Weights of a small GPT-style language model, trained from scratch on English Wikipedia.
Training: a variant of Adam for these matrices, 769M tokens.
Each number is 200 + 40 x the weight over its row's rms, rounded and kept within 0 to 999. Layers, rows and columns count from 0. The size before them is the row's rms in percent of the matrix's.

# layer 5 MLP up, 2304x576, rms 0.0409, rows 1952-2024, columns 480-575
104,228,242,194,170,264,180,189,213,185,212,239,233,140,230,219,259,226,157,171,215,183,114,232,201,207,152,226,114,223,247,275,165,220,223,123,177,232,196,194,211,237,247,156,242,230,143,201,230,221,192,186,98,217,235,164,276,203,135,219,170,254,135,199,195,210,162,230,155,174,316,195,229,213,237,224,242,212,152,187,287,208,176,190,209,220,225,206,137,167,166,243,174,137,210,186,270
098,197,147,259,183,208,168,219,164,185,207,173,174,244,149,176,269,148,227,240,191,161,251,196,176,201,253,203,287,178,280,154,193,190,254,199,168,167,196,206,243,320,140,234,206,194,132,185,208,190,231,212,172,194,250,237,170,201,121,153,249,151,181,221,124,191,182,183,208,214,186,189,204,137,200,210,219,177,218,224,187,182,190,216,245,273,207,186,199,214,159,251,185,154,228,139,172
106,137,242,178,193,241,190,196,135,195,183,149,124,198,168,206,203,193,318,144,206,200,159,282,190,161,210,158,267,256,128,154,182,187,167,279,164,242,151,154,248,173,161,223,184,167,196,184,214,266,181,195,183,261,189,209,230,131,221,233,176,185,207,186,220,202,240,136,187,227,195,159,158,191,246,163,283,170,251,197,169,167,232,222,249,261,175,280,207,238,250,226,166,191,211,199,138
099,159,150,233,165,136,166,169,109,204,177,235,163,161,166,230,205,229,178,187,148,280,154,177,254,101,217,146,215,235,226,223,149,224,211,162,204,243,159,207,222,207,176,220,323,286,170,190,76,215,210,150,157,269,241,261,201,180,176,172,216,196,184,212,132,216,164,183,236,261,192,161,214,162,163,225,154,235,183,119,324,131,205,200,185,211,161,216,205,239,161,202,204,158,246,176,145
098,253,203,195,168,212,175,162,137,185,278,184,181,186,232,151,226,134,263,169,172,171,194,259,221,219,143,125,114,107,225,224,133,232,271,192,156,256,230,159,189,185,191,246,170,218,151,190,119,184,185,224,222,195,215,183,176,164,168,223,256,241,208,236,136,163,181,153,250,190,211,221,207,74,255,194,198,168,183,178,256,203,222,170,217,221,251,135,209,211,180,130,291,156,123,119,208
103,202,171,241,197,189,235,165,299,252,192,214,234,257,255,205,301,148,160,175,159,153,216,224,258,221,189,194,224,191,199,240,230,254,233,170,207,190,196,210,194,172,110,197,211,208,117,230,203,228,248,162,150,202,201,178,135,258,280,157,242,206,136,171,284,216,241,201,158,260,212,266,169,166,156,180,251,213,188,178,151,277,287,249,220,198,206,280,194,205,257,274,157,225,172,153,283
100,182,271,235,204,219,225,232,155,194,204,172,232,185,114,195,224,225,190,235,210,189,232,186,192,189,195,201,160,186,253,159,184,157,221,209,269,216,175,150,175,282,133,178,204,213,209,191,177,164,206,289,234,178,182,228,238,176,215,239,183,178,234,250,193,199,125,142,229,206,231,271,118,208,248,215,227,187,162,252,213,233,167,184,183,186,219,226,207,195,135,98,236,145,308,140,252
101,190,210,229,116,222,207,211,176,151,311,227,178,188,198,199,196,199,189,162,200,184,202,202,146,158,188,191,192,254,191,177,161,230,195,134,251,202,231,164,186,218,181,184,187,182,157,225,260,185,178,165,206,175,196,261,141,206,165,217,161,103,224,144,211,165,169,190,160,102,172,225,175,209,213,183,222,188,178,251,159,201,241,177,178,251,175,270,203,234,220,162,214,297,188,174,226
102,199,216,243,231,124,257,96,268,184,162,225,194,297,220,161,238,207,182,229,165,216,215,238,261,117,116,188,204,227,163,199,264,162,239,219,172,261,245,170,133,238,296,176,172,177,218,205,202,181,176,196,248,210,114,254,160,190,189,211,228,131,183,204,250,246,198,231,219,267,291,206,161,188,182,258,224,203,131,207,171,201,151,141,212,161,141,160,163,240,224,226,182,232,208,243,231
098,147,230,259,260,259,154,188,186,185,169,224,227,204,234,144,191,175,219,185,166,141,153,184,154,225,208,184,215,239,214,166,226,208,226,192,209,198,205,174,255,169,299,215,221,301,202,213,201,169,235,301,236,236,182,244,152,213,296,205,259,221,209,210,179,106,174,222,193,243,187,198,200,193,202,288,215,243,213,161,168,117,171,240,190,167,252,213,214,172,198,145,191,203,157,200,274
102,138,225,226,168,166,208,211,172,245,253,148,241,133,243,238,151,190,249,95,171,238,219,158,223,269,171,222,232,217,220,220,118,192,240,166,199,200,116,209,277,152,227,189,188,201,178,220,283,214,178,242,245,224,187,298,179,207,201,209,203,188,252,176,195,187,221,194,226,156,159,201,191,156,169,155,240,164,144,233,237,185,156,200,219,226,174,238,173,163,211,196,193,242,223,205,277
095,205,192,165,131,201,176,179,211,243,281,173,209,170,147,207,192,237,209,153,225,230,253,198,297,267,236,126,129,188,200,246,238,239,192,202,211,230,216,172,231,160,209,177,278,263,133,202,175,226,189,269,97,184,271,281,154,217,195,185,198,231,226,218,204,229,216,234,239,231,213,220,221,201,244,197,243,258,167,145,226,194,166,238,238,237,204,175,197,164,183,194,316,206,249,201,192
103,207,163,291,182,269,222,220,220,184,153,239,157,165,178,157,204,210,161,231,175,196,166,211,142,241,248,229,189,285,186,219,202,250,234,204,188,249,225,276,261,150,235,239,230,220,168,192,284,151,196,165,211,266,194,154,206,180,200,151,163,235,220,100,196,204,221,203,235,196,242,190,185,178,169,230,153,127,270,175,210,237,202,216,141,172,240,157,144,183,157,144,234,174,213,168,175
110,227,213,187,164,222,160,162,187,161,167,184,197,245,212,293,190,198,208,145,173,198,197,195,205,164,214,205,144,180,180,208,154,233,180,226,264,254,193,218,292,229,208,196,183,221,188,198,164,235,196,212,220,230,181,219,199,169,201,209,245,179,207,204,196,121,241,247,211,210,128,206,200,113,212,201,216,295,248,229,207,231,212,136,182,161,192,143,193,177,221,181,199,213,219,139,227
101,255,148,178,179,221,256,223,252,195,232,214,199,215,150,227,194,168,226,140,173,225,244,192,239,194,201,226,242,246,240,217,216,209,177,216,192,258,188,290,233,184,297,207,250,236,171,180,216,162,263,201,173,261,172,227,180,217,210,204,248,180,284,235,299,178,203,197,229,237,197,231,229,216,251,168,200,166,197,246,176,142,142,179,260,241,146,210,172,208,174,187,220,199,227,203,95
095,199,204,195,176,183,228,177,155,174,147,148,185,213,187,220,121,136,220,242,153,232,186,194,142,129,162,178,226,234,233,199,173,176,192,224,113,227,224,187,308,172,201,210,182,210,260,231,127,296,272,142,231,266,192,230,219,196,231,141,159,217,197,200,167,167,232,112,130,146,205,187,232,195,234,261,194,207,143,152,174,173,154,260,209,193,176,255,151,190,241,236,210,201,134,137,160
102,179,163,210,154,233,206,218,195,165,159,189,163,208,207,265,271,219,255,167,258,119,201,182,229,269,201,195,252,200,253,242,261,223,240,188,174,246,263,232,82,276,211,189,313,190,183,189,169,217,216,201,165,248,155,239,156,158,256,171,240,198,258,192,273,123,153,256,173,253,237,220,188,156,244,203,258,119,263,184,231,151,147,268,120,222,132,225,228,226,204,124,204,132,162,217,231
096,151,253,280,196,222,230,248,216,203,219,167,242,124,249,280,188,188,322,215,219,161,208,266,176,191,193,217,238,213,183,225,120,172,225,227,240,180,283,227,178,201,262,186,267,192,187,173,195,235,216,191,238,225,234,228,191,195,207,180,217,134,267,231,218,149,204,255,312,263,211,242,140,180,263,138,192,78,213,243,190,194,226,229,236,171,156,274,195,229,125,217,190,149,169,219,221
104,219,189,155,195,206,246,176,130,268,197,189,229,163,214,193,217,243,193,166,243,221,190,212,197,131,168,244,155,198,193,214,176,300,216,292,224,234,206,160,171,170,180,154,216,184,224,167,173,251,148,157,226,247,134,262,224,136,190,161,221,239,172,236,97,163,202,155,211,203,211,241,236,244,212,222,111,130,202,197,217,148,224,217,143,219,214,189,181,203,214,162,207,234,171,167,212
105,131,207,255,151,214,158,201,282,205,215,139,179,264,177,223,199,183,226,172,114,184,237,229,220,149,200,254,183,164,137,218,233,243,189,219,229,318,210,291,178,186,216,171,229,227,158,164,175,208,179,196,194,233,206,225,226,170,259,225,194,207,137,226,126,223,243,174,205,222,255,210,190,220,165,156,234,200,199,223,221,175,197,244,234,195,161,126,161,198,231,190,220,195,176,159,223
095,131,257,230,107,170,261,233,228,173,132,220,216,201,188,148,214,156,207,242,269,176,143,169,158,213,170,207,225,275,222,249,299,229,217,184,200,144,173,225,179,214,191,229,219,227,202,215,232,195,267,174,258,236,191,209,163,183,212,206,232,161,111,173,199,141,148,170,209,222,221,291,215,169,198,216,238,177,228,198,179,180,310,166,155,244,206,192,162,219,265,202,225,232,160,140,251
094,214,203,198,206,172,220,196,144,214,183,159,197,247,251,146,188,234,238,192,165,197,182,238,93,134,219,209,152,134,218,163,244,140,196,209,147,153,189,156,184,191,109,211,191,175,217,208,239,240,209,259,250,231,266,240,232,177,217,252,148,179,176,202,196,232,121,203,151,170,208,192,227,207,216,151,143,177,138,246,230,228,221,164,211,240,174,237,234,202,141,196,108,237,134,214,129
095,170,207,167,227,180,182,218,173,159,227,239,153,179,174,155,170,238,269,168,154,184,332,266,234,297,187,148,203,246,151,202,221,207,170,215,181,224,207,216,211,242,121,190,161,222,170,190,139,197,195,198,220,157,199,275,168,265,148,189,174,188,208,154,289,142,250,231,181,210,222,190,199,228,164,268,279,200,237,196,240,186,130,135,161,215,176,197,256,173,181,236,193,231,148,189,139
103,217,229,156,193,248,240,169,171,165,229,148,151,191,167,194,220,232,193,130,224,161,209,213,186,263,153,183,172,215,181,166,150,283,181,125,207,232,204,222,191,223,190,143,167,222,152,183,219,214,276,209,125,227,138,221,204,164,251,200,221,248,179,162,192,221,145,253,244,247,214,134,94,195,271,193,211,233,159,230,210,227,199,211,196,189,172,184,241,193,172,191,233,233,127,238,241
090,268,181,114,190,211,157,217,261,151,184,217,212,104,193,219,200,216,199,159,180,196,184,182,224,217,104,175,230,212,233,191,216,257,200,193,145,208,192,170,154,241,141,233,230,263,193,224,228,215,264,257,226,208,164,112,234,162,191,192,181,150,215,254,200,150,168,169,210,187,236,297,205,147,217,188,122,247,159,148,202,151,169,204,242,194,197,223,211,192,120,135,285,241,154,152,157
105,240,174,178,220,170,232,229,178,216,171,185,176,231,276,182,187,232,242,181,178,216,236,241,194,142,169,139,237,210,179,197,169,207,208,190,258,206,246,209,250,257,149,225,202,218,221,244,175,186,216,155,199,191,112,215,235,195,180,140,141,141,207,186,224,215,200,156,170,230,265,180,146,240,181,214,145,241,192,233,240,232,99,138,203,204,176,226,200,227,180,225,216,202,157,246,182
105,151,159,227,180,208,236,164,243,172,183,148,188,132,210,249,219,141,135,122,206,262,153,209,190,170,166,220,176,214,189,275,232,207,211,250,292,186,178,235,234,235,156,147,243,231,102,234,153,201,170,170,250,193,170,225,228,242,146,180,161,177,197,212,209,126,178,209,200,206,245,171,153,211,164,218,188,177,194,265,174,223,255,178,143,219,229,212,273,214,214,238,196,215,154,169,203
090,170,164,165,185,181,224,217,244,256,195,82,192,202,235,196,186,212,150,212,206,196,195,257,214,277,190,203,200,219,184,223,132,159,264,196,268,231,164,196,231,191,202,179,284,109,115,179,244,184,205,146,223,246,160,213,217,230,221,222,91,137,214,193,249,239,239,138,207,177,212,169,141,199,209,181,176,160,279,187,196,197,195,216,159,187,226,263,198,225,181,192,191,221,200,177,110
102,183,220,166,209,183,191,220,224,191,251,193,209,237,201,129,197,180,176,169,178,206,131,257,257,209,130,158,257,220,185,220,242,197,210,227,181,165,152,208,168,248,179,229,233,216,214,163,217,279,202,247,221,215,140,188,224,254,245,147,163,217,165,205,268,191,142,195,195,232,259,231,73,199,225,228,163,232,171,251,218,141,214,197,254,234,202,124,232,197,149,223,233,143,175,210,229
095,223,185,156,142,179,249,207,181,210,213,170,221,184,212,208,150,148,169,267,231,148,216,200,184,231,232,237,211,202,194,235,218,244,205,264,236,206,186,177,214,211,182,210,182,183,152,143,258,151,146,209,189,292,169,227,185,178,247,212,194,215,182,162,208,216,210,180,117,141,252,266,110,237,207,208,186,145,213,289,236,162,203,186,255,181,206,249,124,196,103,246,189,149,247,181,243
100,190,259,121,222,101,209,155,211,245,267,192,252,209,216,172,205,142,154,158,177,169,151,178,174,238,240,201,214,152,164,235,169,273,208,245,207,253,252,282,162,173,152,167,181,163,207,229,114,225,240,253,293,199,214,198,241,191,180,194,193,178,250,251,180,188,206,227,214,221,181,196,162,142,186,147,132,166,98,138,196,206,180,135,229,253,135,188,186,186,266,229,247,137,189,161,217
101,220,190,182,169,206,180,238,183,152,236,232,214,268,280,205,237,163,248,148,154,185,219,140,252,258,230,184,170,231,184,218,193,232,176,185,257,218,246,244,210,260,282,215,198,184,142,255,203,193,183,160,206,111,189,150,124,175,170,172,90,221,256,158,206,161,193,199,176,180,147,229,240,103,176,108,172,162,179,213,191,97,232,136,255,195,77,238,171,155,227,147,165,327,161,168,175
102,205,196,222,165,186,212,193,275,216,216,154,208,194,192,199,173,165,231,144,197,154,267,142,187,266,212,220,225,149,163,195,159,223,154,242,199,274,301,142,145,240,163,217,225,185,221,151,172,246,154,176,137,167,173,235,215,130,206,202,201,182,192,237,288,121,81,202,249,195,272,170,163,176,154,167,185,160,192,111,293,194,197,171,230,193,222,185,256,226,218,94,320,219,178,149,117
091,168,210,213,112,203,156,255,286,177,212,212,206,243,208,145,236,169,236,140,177,170,185,139,218,169,89,249,204,175,215,187,174,227,235,197,200,217,130,274,257,244,145,151,148,239,215,156,217,170,256,185,180,244,174,196,265,228,266,161,193,237,241,170,200,248,191,204,227,219,211,130,227,159,247,209,171,221,220,203,162,174,234,241,145,170,170,239,281,190,195,127,253,172,203,210,272
095,242,218,183,152,193,211,248,145,261,213,182,219,211,223,251,167,189,209,212,159,231,166,312,139,143,179,198,185,205,195,217,182,191,137,154,230,229,234,193,162,238,193,216,234,211,182,242,261,199,247,139,250,225,215,191,193,272,149,181,185,141,231,230,147,123,150,208,216,191,234,183,180,199,135,206,158,231,193,146,240,158,270,190,178,207,172,144,253,151,186,252,304,174,255,160,139
104,233,225,171,176,195,210,163,226,177,225,209,203,133,259,219,283,237,220,232,245,188,197,180,193,154,171,203,196,199,218,228,166,260,195,204,270,176,247,163,263,218,250,208,187,190,221,217,202,238,218,156,181,233,224,206,258,221,191,200,273,233,123,146,179,171,254,144,151,245,211,211,177,204,177,153,183,195,237,191,316,253,155,128,230,228,151,210,211,165,242,267,261,199,123,125,157
092,108,214,198,235,223,192,289,185,189,171,203,209,183,128,173,167,218,223,271,139,220,242,163,275,149,211,239,140,199,236,169,278,194,216,235,175,228,186,197,188,248,177,153,229,259,172,202,194,175,250,109,227,236,225,247,202,148,172,181,248,252,257,161,233,249,261,205,225,267,179,250,188,165,146,250,206,118,277,201,207,155,170,193,271,170,167,214,217,194,204,197,219,250,130,125,193
099,209,224,173,194,171,224,140,161,213,226,128,144,242,237,141,204,116,217,152,212,187,245,124,216,214,102,149,216,188,301,201,136,205,234,206,140,214,256,216,271,121,248,155,181,208,174,191,210,143,215,277,215,238,149,247,189,149,169,189,182,109,243,194,220,206,131,115,207,181,200,178,211,194,250,211,186,195,262,238,141,178,203,198,239,204,250,229,155,162,234,217,204,182,151,192,230
101,221,207,207,264,194,224,198,228,179,246,190,147,172,194,201,200,220,262,215,232,197,229,154,255,177,257,155,171,311,205,223,202,267,220,185,258,197,222,273,294,172,210,247,250,162,196,212,129,193,219,220,195,117,205,253,254,259,214,143,151,187,216,265,170,170,217,212,186,255,257,199,144,219,158,145,141,224,164,202,312,160,223,239,147,220,200,155,253,226,135,224,226,160,168,94,165
095,119,266,176,151,212,313,210,271,211,185,186,222,245,132,263,183,166,240,187,222,101,227,209,197,219,197,317,199,217,198,212,187,230,163,207,208,235,269,174,162,187,214,219,174,194,215,147,196,204,252,214,152,206,191,208,126,167,90,203,212,162,213,168,169,186,165,184,147,175,200,164,209,187,268,199,207,141,217,192,235,191,165,140,225,281,142,170,191,132,174,204,172,163,194,195,228
097,162,171,185,203,159,237,187,206,165,253,225,220,202,150,219,210,243,214,147,150,160,170,236,223,222,235,137,158,249,170,208,155,212,108,154,213,226,170,198,209,207,214,179,181,206,206,236,234,256,173,196,255,220,249,269,231,206,152,141,212,167,198,247,192,218,236,239,156,210,212,178,208,113,223,158,217,167,233,239,312,177,225,172,177,214,260,168,220,214,152,192,162,162,232,186,174
109,225,216,216,228,296,202,170,244,220,202,232,178,203,164,252,198,212,252,209,255,186,220,227,165,203,143,217,243,235,201,194,265,287,145,236,300,270,245,138,207,172,174,151,201,156,141,141,227,161,233,234,187,200,151,219,217,219,183,195,201,224,191,250,267,172,245,141,187,216,191,282,153,164,166,159,177,188,199,171,138,182,177,93,184,226,185,189,305,209,197,129,218,145,151,212,217
105,229,189,229,183,229,245,225,177,149,259,224,199,215,265,145,266,167,275,180,173,188,209,231,227,168,178,179,231,212,202,172,155,219,152,173,233,197,157,241,132,194,195,183,169,219,186,130,191,231,301,174,153,154,243,228,277,157,158,103,190,200,196,209,177,170,141,229,267,258,180,259,167,218,160,224,107,224,265,160,219,201,222,214,171,221,221,133,215,256,168,221,288,215,276,167,252
098,231,204,272,131,197,234,287,203,223,240,192,146,232,208,135,237,168,178,160,209,278,244,185,129,226,241,240,145,203,179,159,230,255,131,186,221,182,183,208,205,241,202,195,261,218,251,215,147,165,134,182,146,185,176,244,138,246,216,218,179,240,170,167,205,159,144,211,166,207,279,237,156,170,254,193,222,201,228,177,248,168,210,132,137,161,216,185,223,206,141,213,214,206,243,115,173
100,179,192,197,155,153,277,251,194,212,210,225,200,197,200,230,198,186,204,207,194,185,183,220,218,206,285,235,227,217,227,199,226,208,219,236,193,174,225,197,247,238,183,276,255,240,200,175,253,196,197,154,178,176,164,166,163,151,184,175,221,230,198,191,148,169,178,194,276,138,205,197,198,182,199,177,235,241,295,155,181,189,268,232,207,274,244,200,190,221,241,165,178,219,126,66,157
103,269,180,253,248,204,210,232,198,194,191,204,232,221,162,178,191,217,262,175,244,181,177,208,253,228,233,180,213,152,185,253,200,174,225,190,218,238,202,168,196,219,179,169,242,193,198,133,204,243,206,143,164,238,208,184,235,177,197,170,235,186,196,211,164,166,144,121,206,222,216,211,191,168,167,195,254,178,267,164,250,171,165,163,145,237,198,146,305,186,197,129,239,243,253,196,199
104,187,171,266,183,228,242,148,235,145,241,199,179,249,237,193,210,172,234,220,153,160,81,180,206,217,134,193,245,180,190,193,187,189,185,214,123,272,194,211,195,264,190,230,300,235,203,218,165,216,173,228,178,181,224,183,235,244,162,189,184,165,229,220,167,190,234,234,196,274,207,239,213,162,182,176,139,160,256,173,164,161,207,212,207,180,196,185,291,147,229,139,233,141,198,132,232
090,219,182,256,116,169,198,229,116,159,227,210,203,292,200,188,228,239,225,177,246,261,182,164,162,173,254,167,161,218,85,193,250,141,200,262,160,167,184,192,231,244,252,210,156,236,207,202,133,214,157,264,203,190,229,229,205,192,234,249,181,215,204,210,218,174,189,276,117,172,216,240,208,144,242,281,240,167,212,152,247,232,245,210,124,241,224,154,199,173,192,181,282,199,232,196,141
106,222,254,217,130,179,208,264,239,227,205,202,237,142,206,251,175,88,263,100,230,175,187,211,191,149,110,170,142,237,213,248,186,140,237,190,169,211,180,204,188,184,204,167,251,180,241,226,215,248,242,152,193,202,137,253,161,188,207,217,145,173,191,232,140,204,163,271,168,136,213,253,161,173,222,206,238,205,238,165,186,134,204,204,162,187,159,241,162,113,234,227,185,223,191,198,134
098,205,199,181,195,141,158,216,216,180,227,264,179,127,117,189,213,237,203,103,185,148,180,236,254,258,235,215,193,221,163,232,176,213,193,260,134,248,182,225,212,242,211,250,201,280,216,156,223,182,199,202,171,181,218,204,164,215,233,160,277,148,288,259,193,138,165,154,154,174,297,205,184,173,223,238,241,232,152,157,182,105,255,172,168,222,206,149,204,167,255,197,220,185,226,230,188
094,183,265,178,203,199,217,178,219,196,233,198,205,200,188,197,239,237,188,197,171,168,221,165,138,224,140,214,208,170,246,228,193,197,177,247,205,223,198,206,241,181,243,199,259,222,219,213,292,179,213,192,192,207,147,224,179,237,155,219,191,189,224,169,197,186,204,214,153,126,223,190,217,165,232,252,181,253,147,178,176,137,138,114,134,169,107,209,183,131,268,230,149,230,218,172,235
098,250,299,185,213,205,191,222,136,213,278,191,196,215,201,262,247,243,186,201,216,232,105,142,228,200,234,277,118,224,327,184,225,164,219,229,217,216,223,161,219,245,190,243,232,247,154,201,212,228,176,249,236,136,254,248,154,233,179,189,212,290,263,203,209,189,200,149,225,175,268,244,190,220,187,195,131,239,220,158,248,257,226,216,186,183,264,202,164,208,167,226,195,203,206,146,95
098,200,206,217,215,187,225,229,151,185,212,183,203,236,217,222,204,129,176,236,217,192,247,186,174,231,217,221,156,226,205,171,140,268,174,227,206,143,110,148,249,162,258,145,222,190,179,141,219,237,295,232,118,259,221,173,182,210,165,134,185,149,141,190,178,211,160,208,231,172,245,196,124,228,143,187,166,180,172,164,212,192,88,156,215,208,205,295,163,154,172,162,168,192,153,139,194
108,210,227,200,233,195,228,190,222,244,222,219,139,242,135,166,263,134,165,213,161,141,210,190,213,175,176,205,92,151,222,138,241,167,218,200,202,279,253,284,250,213,205,169,254,249,205,260,180,226,166,213,269,217,142,219,211,156,251,193,149,244,183,143,254,177,182,153,167,144,267,148,213,170,151,271,194,207,197,202,208,141,203,161,227,177,202,226,197,198,233,244,253,190,222,164,242
102,251,156,217,236,213,273,162,138,243,242,138,197,145,210,119,298,191,238,220,136,236,197,171,110,226,143,179,210,249,172,196,173,206,199,220,200,183,215,195,181,196,198,200,198,222,255,174,190,308,192,240,201,185,163,163,130,118,199,187,142,262,209,171,152,186,244,80,251,261,224,168,165,192,162,117,229,191,205,208,203,189,149,160,237,274,192,192,206,230,158,232,167,164,182,225,218
089,285,189,236,157,206,301,225,198,265,188,185,198,203,215,144,249,220,209,201,173,186,202,165,173,190,182,209,195,124,230,153,169,120,231,212,187,215,178,198,222,202,209,97,217,187,192,203,245,254,214,176,104,178,203,138,173,244,192,180,230,163,245,259,212,156,194,110,212,199,240,168,72,160,250,143,199,158,231,171,124,213,242,178,162,254,192,234,281,190,180,169,230,224,305,173,174
097,189,193,167,169,219,215,216,206,170,248,241,180,233,263,219,194,194,205,78,191,216,177,160,227,252,194,197,175,198,218,173,196,175,211,140,236,242,256,250,242,222,159,218,153,205,174,165,196,192,184,139,254,178,205,219,212,183,218,149,286,196,131,173,220,159,143,215,221,142,329,218,139,217,168,210,185,214,193,151,240,205,195,166,142,166,154,231,126,178,177,145,169,282,183,166,246
100,158,170,175,55,240,205,151,218,176,226,209,203,230,247,238,249,172,228,189,191,199,143,212,151,250,186,262,269,194,171,116,156,265,180,211,183,227,193,287,235,158,196,181,225,175,180,148,262,273,285,135,153,207,169,168,223,265,212,212,226,153,199,203,216,224,254,164,217,261,270,180,164,178,220,253,282,220,241,117,198,168,175,250,105,195,163,210,205,111,209,232,234,188,175,99,233
098,161,233,212,130,154,244,163,181,209,186,112,182,114,198,178,213,150,196,126,180,265,152,218,174,210,213,191,253,175,234,215,116,225,203,179,177,161,183,156,266,227,279,169,179,181,205,221,189,161,237,193,205,262,253,212,207,285,174,226,237,130,259,179,241,115,272,219,157,184,238,235,197,178,246,138,137,178,153,185,260,218,176,197,143,219,202,156,193,207,162,220,164,163,231,194,218
101,184,295,112,239,188,207,157,187,153,234,218,170,221,219,195,228,197,228,192,137,160,151,222,186,178,199,185,247,238,282,157,239,150,174,186,215,256,163,243,185,293,175,141,167,237,241,213,163,222,210,236,188,179,103,204,190,195,134,136,198,208,195,228,153,204,202,113,292,145,211,274,198,122,120,212,121,237,248,234,188,193,152,182,203,186,160,137,260,123,228,170,214,212,210,190,234
100,133,282,186,221,248,221,141,183,186,180,190,210,167,161,236,198,182,210,144,217,169,206,164,168,129,241,146,234,316,197,180,178,253,170,143,168,237,169,208,191,225,310,167,204,217,196,136,161,262,266,195,258,139,121,157,168,173,284,203,206,239,210,116,252,228,230,204,277,283,201,209,193,194,182,154,116,261,231,268,194,157,149,185,196,260,136,173,260,243,279,199,187,195,145,191,220
106,185,183,241,231,191,254,209,134,103,206,235,220,257,227,228,154,242,188,174,180,185,218,224,157,239,246,222,174,128,240,222,194,171,198,228,161,221,216,172,244,177,86,188,210,176,152,173,209,296,222,189,220,139,197,190,184,178,228,189,224,179,196,158,190,136,173,114,253,214,234,154,168,209,167,235,166,146,185,112,279,208,159,185,187,237,218,146,197,154,179,238,154,150,210,157,281
100,207,181,208,174,163,220,272,192,169,138,197,216,211,271,123,182,142,196,222,78,128,256,250,164,232,184,193,184,224,239,246,172,195,189,180,207,226,184,138,254,257,223,208,275,255,126,262,168,188,241,187,171,176,81,252,245,122,261,199,183,156,210,172,211,150,148,157,230,140,210,196,168,192,163,250,186,168,220,222,215,261,200,180,211,227,140,205,252,192,197,203,192,202,221,196,223
096,186,160,215,167,214,152,94,174,170,205,225,229,280,159,185,225,149,238,201,152,240,160,184,154,298,184,185,153,243,182,184,135,287,185,141,272,188,226,231,191,174,203,123,173,215,152,207,194,184,200,222,235,160,136,203,239,181,194,191,249,215,163,158,186,185,214,175,223,226,255,193,165,220,227,146,213,168,255,235,247,198,129,168,198,157,181,211,261,184,205,235,226,187,146,200,197
100,173,170,206,246,210,257,113,122,224,176,226,137,271,176,139,202,205,250,235,156,111,233,227,181,230,223,186,233,224,243,184,172,201,305,125,292,159,202,198,277,200,204,143,241,225,194,149,194,238,201,226,201,192,198,232,153,167,216,179,167,181,171,243,115,191,116,116,220,212,258,216,155,195,175,132,165,155,216,272,229,131,162,185,183,231,134,242,260,214,142,244,255,190,161,183,182
103,172,195,133,174,248,267,245,210,246,221,226,187,174,229,238,211,190,222,170,155,196,186,194,203,185,161,236,203,161,225,256,228,287,146,201,211,198,265,198,203,259,223,171,138,222,172,233,240,171,201,172,153,221,228,262,165,235,163,203,220,175,171,194,152,131,187,144,172,161,218,130,138,139,216,264,247,207,250,146,175,222,204,175,251,247,187,156,218,217,151,65,157,136,184,159,292
099,219,202,180,149,270,237,175,163,201,167,181,188,236,214,204,236,209,248,171,271,173,234,182,229,247,235,155,233,214,226,221,149,187,189,191,271,244,226,311,194,191,272,210,213,209,190,260,142,209,178,172,248,182,240,117,180,250,162,175,217,183,189,223,187,137,225,256,174,151,237,201,181,190,226,184,223,210,222,205,220,171,265,145,215,174,151,198,182,201,231,163,218,192,154,232,220
105,231,223,211,101,181,275,241,186,235,227,149,219,182,236,210,234,227,237,137,194,150,229,173,216,199,210,280,152,194,132,300,235,190,151,141,179,211,194,218,141,193,277,161,244,143,175,221,238,212,249,255,165,195,276,254,216,274,187,164,198,212,218,137,147,184,231,121,275,172,148,195,192,213,172,204,216,200,205,157,278,152,129,241,220,211,198,231,226,172,292,216,205,234,157,149,260
098,171,179,226,218,135,249,150,203,176,213,175,169,183,190,230,218,191,258,184,160,226,194,180,165,174,184,204,230,244,207,175,209,228,234,108,169,268,231,199,206,243,143,251,190,258,209,186,197,201,258,276,150,160,248,210,200,239,174,232,203,163,200,225,217,134,164,261,213,125,197,205,100,194,222,175,212,149,220,170,190,99,191,207,194,224,210,170,196,239,274,174,284,272,199,227,244
096,170,164,264,197,208,210,172,149,222,234,243,237,175,178,230,219,217,189,165,79,225,185,283,149,299,203,319,229,219,198,248,257,237,161,214,175,172,166,170,195,163,176,175,211,245,113,163,229,255,187,208,178,245,155,249,190,142,184,267,183,258,267,217,168,138,227,126,209,233,199,240,214,147,180,176,185,271,212,177,252,171,177,215,195,204,197,246,168,154,186,202,168,212,233,149,138
104,252,171,200,125,186,283,210,205,246,237,175,158,228,235,276,206,163,219,225,151,179,185,239,220,187,145,234,233,194,242,223,198,176,211,103,215,208,101,257,166,239,190,167,303,290,58,161,231,191,200,245,227,225,226,210,249,218,154,140,237,148,182,166,270,262,119,259,179,183,212,262,157,191,194,216,276,228,139,122,203,179,238,225,227,187,162,200,310,222,136,169,292,204,212,122,192
101,128,170,185,228,134,235,263,151,200,266,247,208,197,245,221,170,237,244,203,156,277,183,198,184,187,214,272,268,209,199,186,169,196,250,190,209,183,207,256,244,156,176,242,244,283,156,167,198,183,290,152,212,181,225,235,245,220,188,215,229,236,172,133,238,190,216,208,235,160,215,215,196,211,147,194,206,174,234,258,215,221,211,214,227,177,201,142,173,212,167,150,198,212,211,214,254
098,183,202,174,201,224,192,158,183,268,247,239,216,264,179,151,219,204,241,160,193,225,207,193,156,225,154,224,210,240,183,172,190,160,203,169,203,197,118,216,154,176,208,189,205,279,178,234,227,216,180,163,233,182,154,169,230,168,169,182,150,203,153,213,208,231,155,157,217,235,234,161,190,182,186,187,137,169,256,131,217,237,160,264,197,248,157,209,203,207,163,217,197,119,234,122,209